config.yaml
d_model: 128
n_kv_head: 8
bias: "none"
init: "uniform"
optimizer: "muon_variant"
lr_mult_o: 1.5
beta1: 0.93
grad_clip: 0.5
warmup_steps: 200
schedule: "wsd"
batch_tokens: 16384
doc_mask: true
train_tokens: 108000000
Each number is 128 + 24 x the weight over the matrix's rms, rounded and kept within 0 to 255. Layers, rows and columns count from 0. Numbers have three digits each.

# layer 4 MLP up, 512x128, rms 0.125, rows 228-253, columns 0-127
139165147117129138086100110159126071096149098126089153101218114105149122125122132137174145101164115157111123097154103149131157142135136110095132144149134154075111140148152105083133154147141177119160143136136063131166130135137080158144118131123073100161109133140102131130152154131150141153103136093123125110131140148108144115109139105146143142123126145092094097133144096110133128127137
109070133150092113084118105110115117119125095131138102173114145117101151175151141114104133139095157124114137143145110116119150130155125135118143160089093128142167149113089123058159107132099097127111116094129133148100142104133110160145160126142130114131149121123133112139102127155079146122115105146123134128115155102151187162131125142155115129171155142117129136111115109145136193118166
163111125164118122111123137139139119150126138119108130143135169122123133123156113142120106095132121103173108120138146109112118134178118086113158123141093149147140126137146115131106142148126107140100118090106130120117166122145171111129088087142121112101127149109134116096155112127173061149150145119143125079116145174116162109128137112100145123144104115101137144147112129129134113087150
151146112153147141128103093084134091128129156114123127102165100176184163144126146148127114132095124127118124149146126105128114154151166148126098157128147104167133132122112140144084107089144131111147125119121145124132125173162110131093093105106144090117149141135114093165140164171164163118121097153109065123109121151116131101123159157109108159112162090140125148125148131121069108012146
116138136088153141164119116128148139086138138120130113115161078114143124107148142115132131118177132090102101140156121149106114112138103138091111137121123107164103106149137136168116143095118100148176156148088132150137182157113146156122139112125099128131175116164144111167086121107127127146128143142134133147120110154164144150143160106145150123097120095109106110153115131109131137142134
140155118113129137150133107187099112115214128118113132116143123131132137122128134128122084133152129113121133106122142146124109146139118137163206146152096141119082133114161139126116128127128120085116134115117135126130105117097065190157110114130140119111137137135136142107160127108140163095101093053147073149121122106122118127090097104139126098123165148138099128098125094164118105095121
166104120130127144147119126118123125113175208185055124105159126132139128104137149144128159093129103119138084110140126129100150143152114098128109136109067142111132128156158131150147133126098102129132170175115139103140138127151143131119108112122139143125179167100114073147125181153108137118082113115114163138162096113145117097134139116142115103151114107117096127173124117105117101094107
146112126109126124143160156143095137190145115127125160109124147193148181106110148103075099142090096122108094095112054123122128118139147111100108104092122152102126117133119103098130104092140144124116111098125123148100119151119125116140136109014148134165118115135109094132146125123083112144138122096119068134128144113139170150147145152133118156100115120134124129168117120138108121154138
123122123149163078121134127159123148119151139132098129143152128123116150109142054111115096116139162131157149106078160142154149156107116156101142121140094117173140152122112056114150092097119111143134135129087164075129117151118118123163126086107168135113116111145119151137133112114128107141099114159118143148150165124124097125075110155149119117133131138102115105133112131168126117134185
125154175113147147109119103126158082109142136121088125141098128119122118134135131126150147135159139139128113096113133151176139124157084142142118148146139154138158122114113152140089132131147120103140138141067136119124125155107109093134119097134165146182110096164114068111087131125086144116143145089134139135102115172137136145165117110128084129142124142161131135127139149106106097122139
147155116128154140161127097107107099118133112123111111110128145164133131142134147122150130105128148136152153142091100114148119119115104144105133127145128145144133130134113105102121144159131160137147112090100130150133116110138116133156141143113100080132123137079129091082076143081131125117146128157139129132159131156116109120128118171145114178197081068147152118135116173112120205156167
152141134125141118141128098122136109103139121109093163098101103122113108147140115119136116107141129111160120097135166208168110119137116135103142176175124118079082119120159113179110093158103163124123158108115119126102121096152163127129125129120164074116120174125108114131140165138165138100178142142129102107166103165071143113127161094131108164117152112134113163147142160113122091089096
147125098095132123091122107107124112124129119138115133099148102151124123130135145099156145101070133122092116158133071141157126116116131142106141127100119102104079139143133131125119079096150125120102105120130125107186142116112132156129140142107129182136123111139098085119113161188123146134111126157125115168138096132094139206158115175139112218121129127116155113164094148146112092137138
118102143123138146124111154094189138141154139159126120148121120147126118145144110123135154146087134152143095180128138160130127155130122119134163130105107139112110120112124117142168070136112094128165103180144146111113119151168164136126127179110134128104136119123144127121116191193123128137101112117112066085130132136093123105152115119095149134104146122144133158119174111084106094140131
160137098113151178123145118157139123164149159123134076122115161090147107131123097149117090105122126133092170122129119124117129114164106152147138109151119095143133130123121161111139121123139095115121132121126126142157124133115125100106134090117136148090153144119104122177136124169117099115162091112169125140103103150150106141146124147095090112092177130107164094138091115155170118103144
153156130133127135105119158133136100131136135172137119162164100105122122161108068119140153113135106067089130133150140153153103109150167151106159152148159135129155144129120127131110109109154101086126132114169095157136140116155081103091098132118147095094147151130134135111141104127142145153116128111148139122141143140130135120081154141139124132114133053127111086144145095137151122107140
141135141182128146118087118131122091123132143147088130067154105077144138116114139159126138098094153065126138107137173111151136158131088128146142122157135143134064133136088099105138110110168147131175130117119140112122105138130070120135145139095091130149137124091136115148168128103116133117147109160134137114117139147108132120136129155152112188144111095122146138119139151140131166119151
153077140107156184107123069123119160131070150102115111143099201101119146122119130154123111110140062135151130135137092181134134136161090118122132136118101168109132118122118114142156147133125154121116092125092073115118148085107161134159143122134104145118119154162145108144120124119104153142145093099121154126141126128160153097144112128107135148133078141104118126123111100114105140134118
145121156105148147137124142126119112146118145129122094104132138138137102173104101137139114134100076106158160116143037091098132135116110136144139114113128168084152130168170121138116092141139136103131167126154103106139152122165159145184119101156111125093149131105140078143134104131163164095122146165083155144134119139115105112173098146129115099164126105116114108160156128164102113110131
138155112124149103072112105126124129110120169118096158123111099141122118183117098124151127125170137077116172108078092143164147146093167111121141124111090138128172168105129113136129120132137136101172122154155152147105131098110152108092156120121144122210155148121097108133110127147151137114164134121141147148183122140138121087079115138079176191089126108119127112110114140154115128146187
098133137132116129132144151138119116122071114106092147113103125154135132115111150115117124134118129132144114138131113129113134160153119140115118118122146123142120117155110087141157138094116135112119163139124142103148110150128116119143133137116177136116124153073089142142107128192128107176092148144131100126148081151093151099179160153158107154121153113137129127140127137102129100123112
091117117120130113127141147140129170146129160168090129112118105103148148103126181125164160137164093134157109131135116109114136130112076124172142151161097129120117130136142139120079084129132116109132149130121136126118139110128137129119098097083127146105144112087137103146094144061085154136116134129157092122097080094158153155148137113097117142151113144148143168094127127150100101142132
113123118127158131148165115131220136129155165159106104128172150111157078141140083081097120135097153117128120144149109134128127119118095143142151116131079150126112167133110159156143134142142131129147152160121115125115118107100156117112110161128110146133161188135149112171124119131127136097105110137106089154139157112166092133131142147125132116199104150094067155118067105129185119113154
141138137099150149153121105172119132134126155119143115110181109158108110160131119096134126094166123087137108103141078102127144141129097109124163150115087131153130111150124092120117143139133134146119089146174158103099141117128165128134135145085136085120156147148143099095142155136119127104147109152119154121095148103107160075129096165118130159125114118123097096159143101141133099162065
127125118149119149167129113177107112105158124089126135141122109146128161146143134135156130181178114119140144127131139141111135150121091129126105126131160141124055066122141090135102137120139128115121113125078064108143143110154128103153150098144188106106149115123145139123130137156143146145165095094136138140149138139125085129064102109125094077112122168077136128160154102123127099133133
130108117079150140113112105100085156102136182135127122163102160078124116103066159104124141147145141109143120144126139116088116132129077127100112125101117122139120132127127115120138120175129143076127148153073078145122152107117150109143141141174104081163128101147132140119135129169128146138127127136182146145121141143129136132158157126087106131125119084127091085169130142123092119098175
# layer 4 MLP down (transposed), 512x128, rms 0.0569, rows 228-252, columns 0-127
090138117105149211093137114146106152173063139178140139124088145154109101089121125124107126129113113146120155129151109135100098126124112152144074119111131207156131112143106150136124104131101115135153107105094146163149118105134137080154114120136158132094098127137151111167117145123143119113157168120101120181126122118132073105107146130126111159087161122110154131144142134156097118136134
166151162154111109077116146121115127121140130103100147122159094134127119117109095160153119102105136111153108158138126124126172094149124122122118055130127174099141128156148129135120137142142118111130132160136104134103112141135114126123086169106135124161137138114146123158115076116169139085063163115131148137130141137141087123168132074110133143147151172087115109119127102144121113150098
108110155104149104111122115117129118123140174158118144101158139134146083115117114133113119121089154164093114106137094118136131124122145120142119158121130110134133107102145119160172132095124120119144141158171088108111078100150121138155188115142114094127141093155095143132109111114129089123117126132132123143155116135133109110096120121109146110125176140120113174157146147134156134155114
134171139139147069095135122115135141151177113150171125102093100124127132158155138134136099114142123181149123145123129113146112135121172152082156154103128111136076105129119122100108138111136124090167105145137112109159096117148117092158111138121153113132109161121137133133164114109146065088096092142120148099098144149109124155134152139146081124148193130034191134118148103139131141087147
184132154112122095110114150109108180131172172142137133127160167154119127167098129157112170116117125109105146120098120144130138127077175124127095133157104119111159130156116102157104117072102124094101111111137100137069150076146137146137118142119108098133133111154126140135118167132139131138176185118093149072125134108142117098170149194134121119104118079148134129168137102121103088142126
137168133091160152139137095148111150102104095094147128099127068134083125131142155096187096141118142178118108125087133128160107111078140121145108146131113172152121141106136158128183129124139093172152188114048142159160118071143127117141129130140105117087149137134115134107132118141146141091114099120139126125086154142145141099136105122141117154124137123106159145097156164111108103167113
109101142135142131074106091184109112150168122147128184158143105129143143125123098157139125115098125123098121163139169118126119152114138106118091101069104121113108108153139112128148148119172116144150156114075118099121148142136062119132179096150146173130140166156134111151077162125101117131120109066118140132154099125113131154178109099179130124105113081132128135145211100122092117148135
127086132097121115114120108139140177161133150087131157112164125118116127132176123169118112163154136157137123110129106114149129108100125103128112132125139177133084140121155120113131116174110144165114141084123125163113162112121129128107142136161086147113151086119115117059116113095077176124112159160155130142136107105138147142080091124100118108143187119124175157084097158108150147184089
154133148128109141141166144146100121066143149184101100177086137141115100164136160119122126152144120142117135121162168131130101111142173142141141109103111152107092117131166148083115120127130113121161071103141148100129131124145110108159109153113157127102118146153122104142134145128097133111092144112197151131097140091169130141150119115113081125135158129141131169121142097161108105140121
142128108167190117135134147092144144093142131108100123148158111119153129120151128083122182124122123171146132152192096092121130130076124155163128079148135129117090108147157128067111097143174151150138113141126131168117134079119085173140148123148113104136121121098113136094128092162143074100133085143094131118138134095074102105144143088131149121107129148134120140128133125153115100168133
150138088125125125139098113136145105143102121097142142115147082135116120124144119147143135146155148117126105102130086155132131136114116087139096149141137146111146078122102143135124127116120111120154148112124135130128091093147117110144141120169144112133110146123127149155094111105135150112104132123136172122097102153107145135134140111146124106150117111178163113154126120129127127099156
136132073117125111099126114143102118138134075140136137083096082121080131101135144151140131105129108137092165127127157114175099166178159133111120102139144120111162166121132125072155133088124134112136169121126153125108063130111136149146131122160142082111087133136127137117128110079118102056149113137166114140121108129157112107165165148142136156144096122109187181161128118163128098147108
150132159125123143148124119105128162100169156149105105116133123125114116098107148146099172100161150133131103103107136144160132122116147076153105125138113149127153083122158099085101106085182077117121120136096110149149101121121175127137167133145168154130162103109069171150148096131198133098130076177109108148114147101144118154105099150140141171121119163126127129118075091108138154168119
167175098137140092111089115169091107127094118134101142124141103102148123182171144126128091156097138116141134140168114118125164077134133160110154135108115115135106170154144146115105111108164120110127114131086157149133138188114088085143093163104159112082151147133136120109136162107131119103115149129124100147137089133159144090171111131185154100151143137098154096127122147168148138141136
125140134087098151132099125086142139125122091129133118147126115138128165153114137133149121111134129148156136124120111120143126131110105125101114138127127140116138097133147105153164173125130151139140111086114115125101111147118087117126099176157041139120144132168118157089096127123159095093107171153141098118123140164182130131111185129142108110135126164128126127121175100097106156123135
138112133132128137107128159145151150120175132141123121093100160091127103086164106130109117145100119136147127129148115125116110116100142092117094105125135111142116112090139148134141164076111116085170098112156119143123128142155108177102159150107126124135155104089104115143132147147117084108107132108144147143142102125119130167107105186107108133111160121173116159132167157143135163134110
132161092085114161138149104083128097127122118124178113119137160182124149134117145137121112132172153139122117168095156133133132124126113100150120134131174086091137098099130148109133168132126116137166108075144176104119143129090102107165096105130128181099123138121115154126102094092095146134200144137137142138122171114132132145109133136174093066163161157100119137108132123107097128156151
110099112102117121126145136160148133123146137149136128107126080113147108105107126129123100147084121138129147168096101093147108117141168197083118139118177105161103094118116171111102152148128144112150109117152099118175105141123096116145125148084166132135110118144096143104118139085135125158138113151116116172124123131109100184136144117139132136123120141105131148151126099151176085145149
150100150113132135168134120120142167071107127107165153152143114170108150140138087157112101137136142109152120118105112172135158154143121144132160113163122103048173105097152154132129077158108101179116129137197129143047179133146149128109122112093099093121147134171137132113142110166131137102089095151114118104189104093119139111133126145112139142159106138167102094146116103116113114141093
122121142165115126141177138127133117140122105141145113144075127146150127075130142148147148098124136100141111119097174120140162120141102160140136118130064146159101158139110080110123119126125132165127101140177139146103125165128151133157107179153106078102142106144146105166106097143172130091151151129126135106124145149100137156162133091105085117138159142088138126121090140173147133113086
135146112112143101109099121096123116148122118125125089158158137131140126141127104161153172089138113145132150153125126139102155148088089140115104123122129108132138153113118135159111163109133128181141101125130136138143131159131134139093136108135134136141147082083120110105124123129095127089121101114164178144089136152121156123148106128121116085109113151149114122160131075130169113140128
135153116094101090103105145157103099145117130092167125138119130126144104120138098114114133122089172134129117124177162116165147134162151095084110132104130135107143139128155169115115127116069095099167110092154128154136139138103172120119142121110120128135119141161170107117175148123127110119151114130088150143076175127152064123136165147132176126132106136101130118140114127114160139102118
099154129125110077186173106155173104119130108135132132114120116119112088104133096068121160129122114102164135114127218191149121089133117147158121098156121127121142125107099091075148127158172186161112109118108123146093118121136107123112143136195122123141131092104147129108134126150131184110132138069164132089135142132128126153131135141148143111150091095085098097142136129163119102114086
130152106151115122130093150101127118126146117132132138160142114125110111104179114151144138130100124141074124128144150180138111122128154131118137133122122141138115171124137092139127113142119105098117131080120098151154123129132120139119097127121104114138109109153144134144105131142113142150143107110135170112132112144100102129121121110121142165146120149128142142137128100152105105144172
154178140088091144085101088095104099123136133162098111120119150120151162100136092121147164094099107107122140125147118100140139110160118102137137120116125133120142150171145185108132126124099102137090130113120127117115107150057128154171128182088087121166078151102135126126202128134119171094145138092107062140129162139140183131137152123110162135136173120144136174190154140173136116147089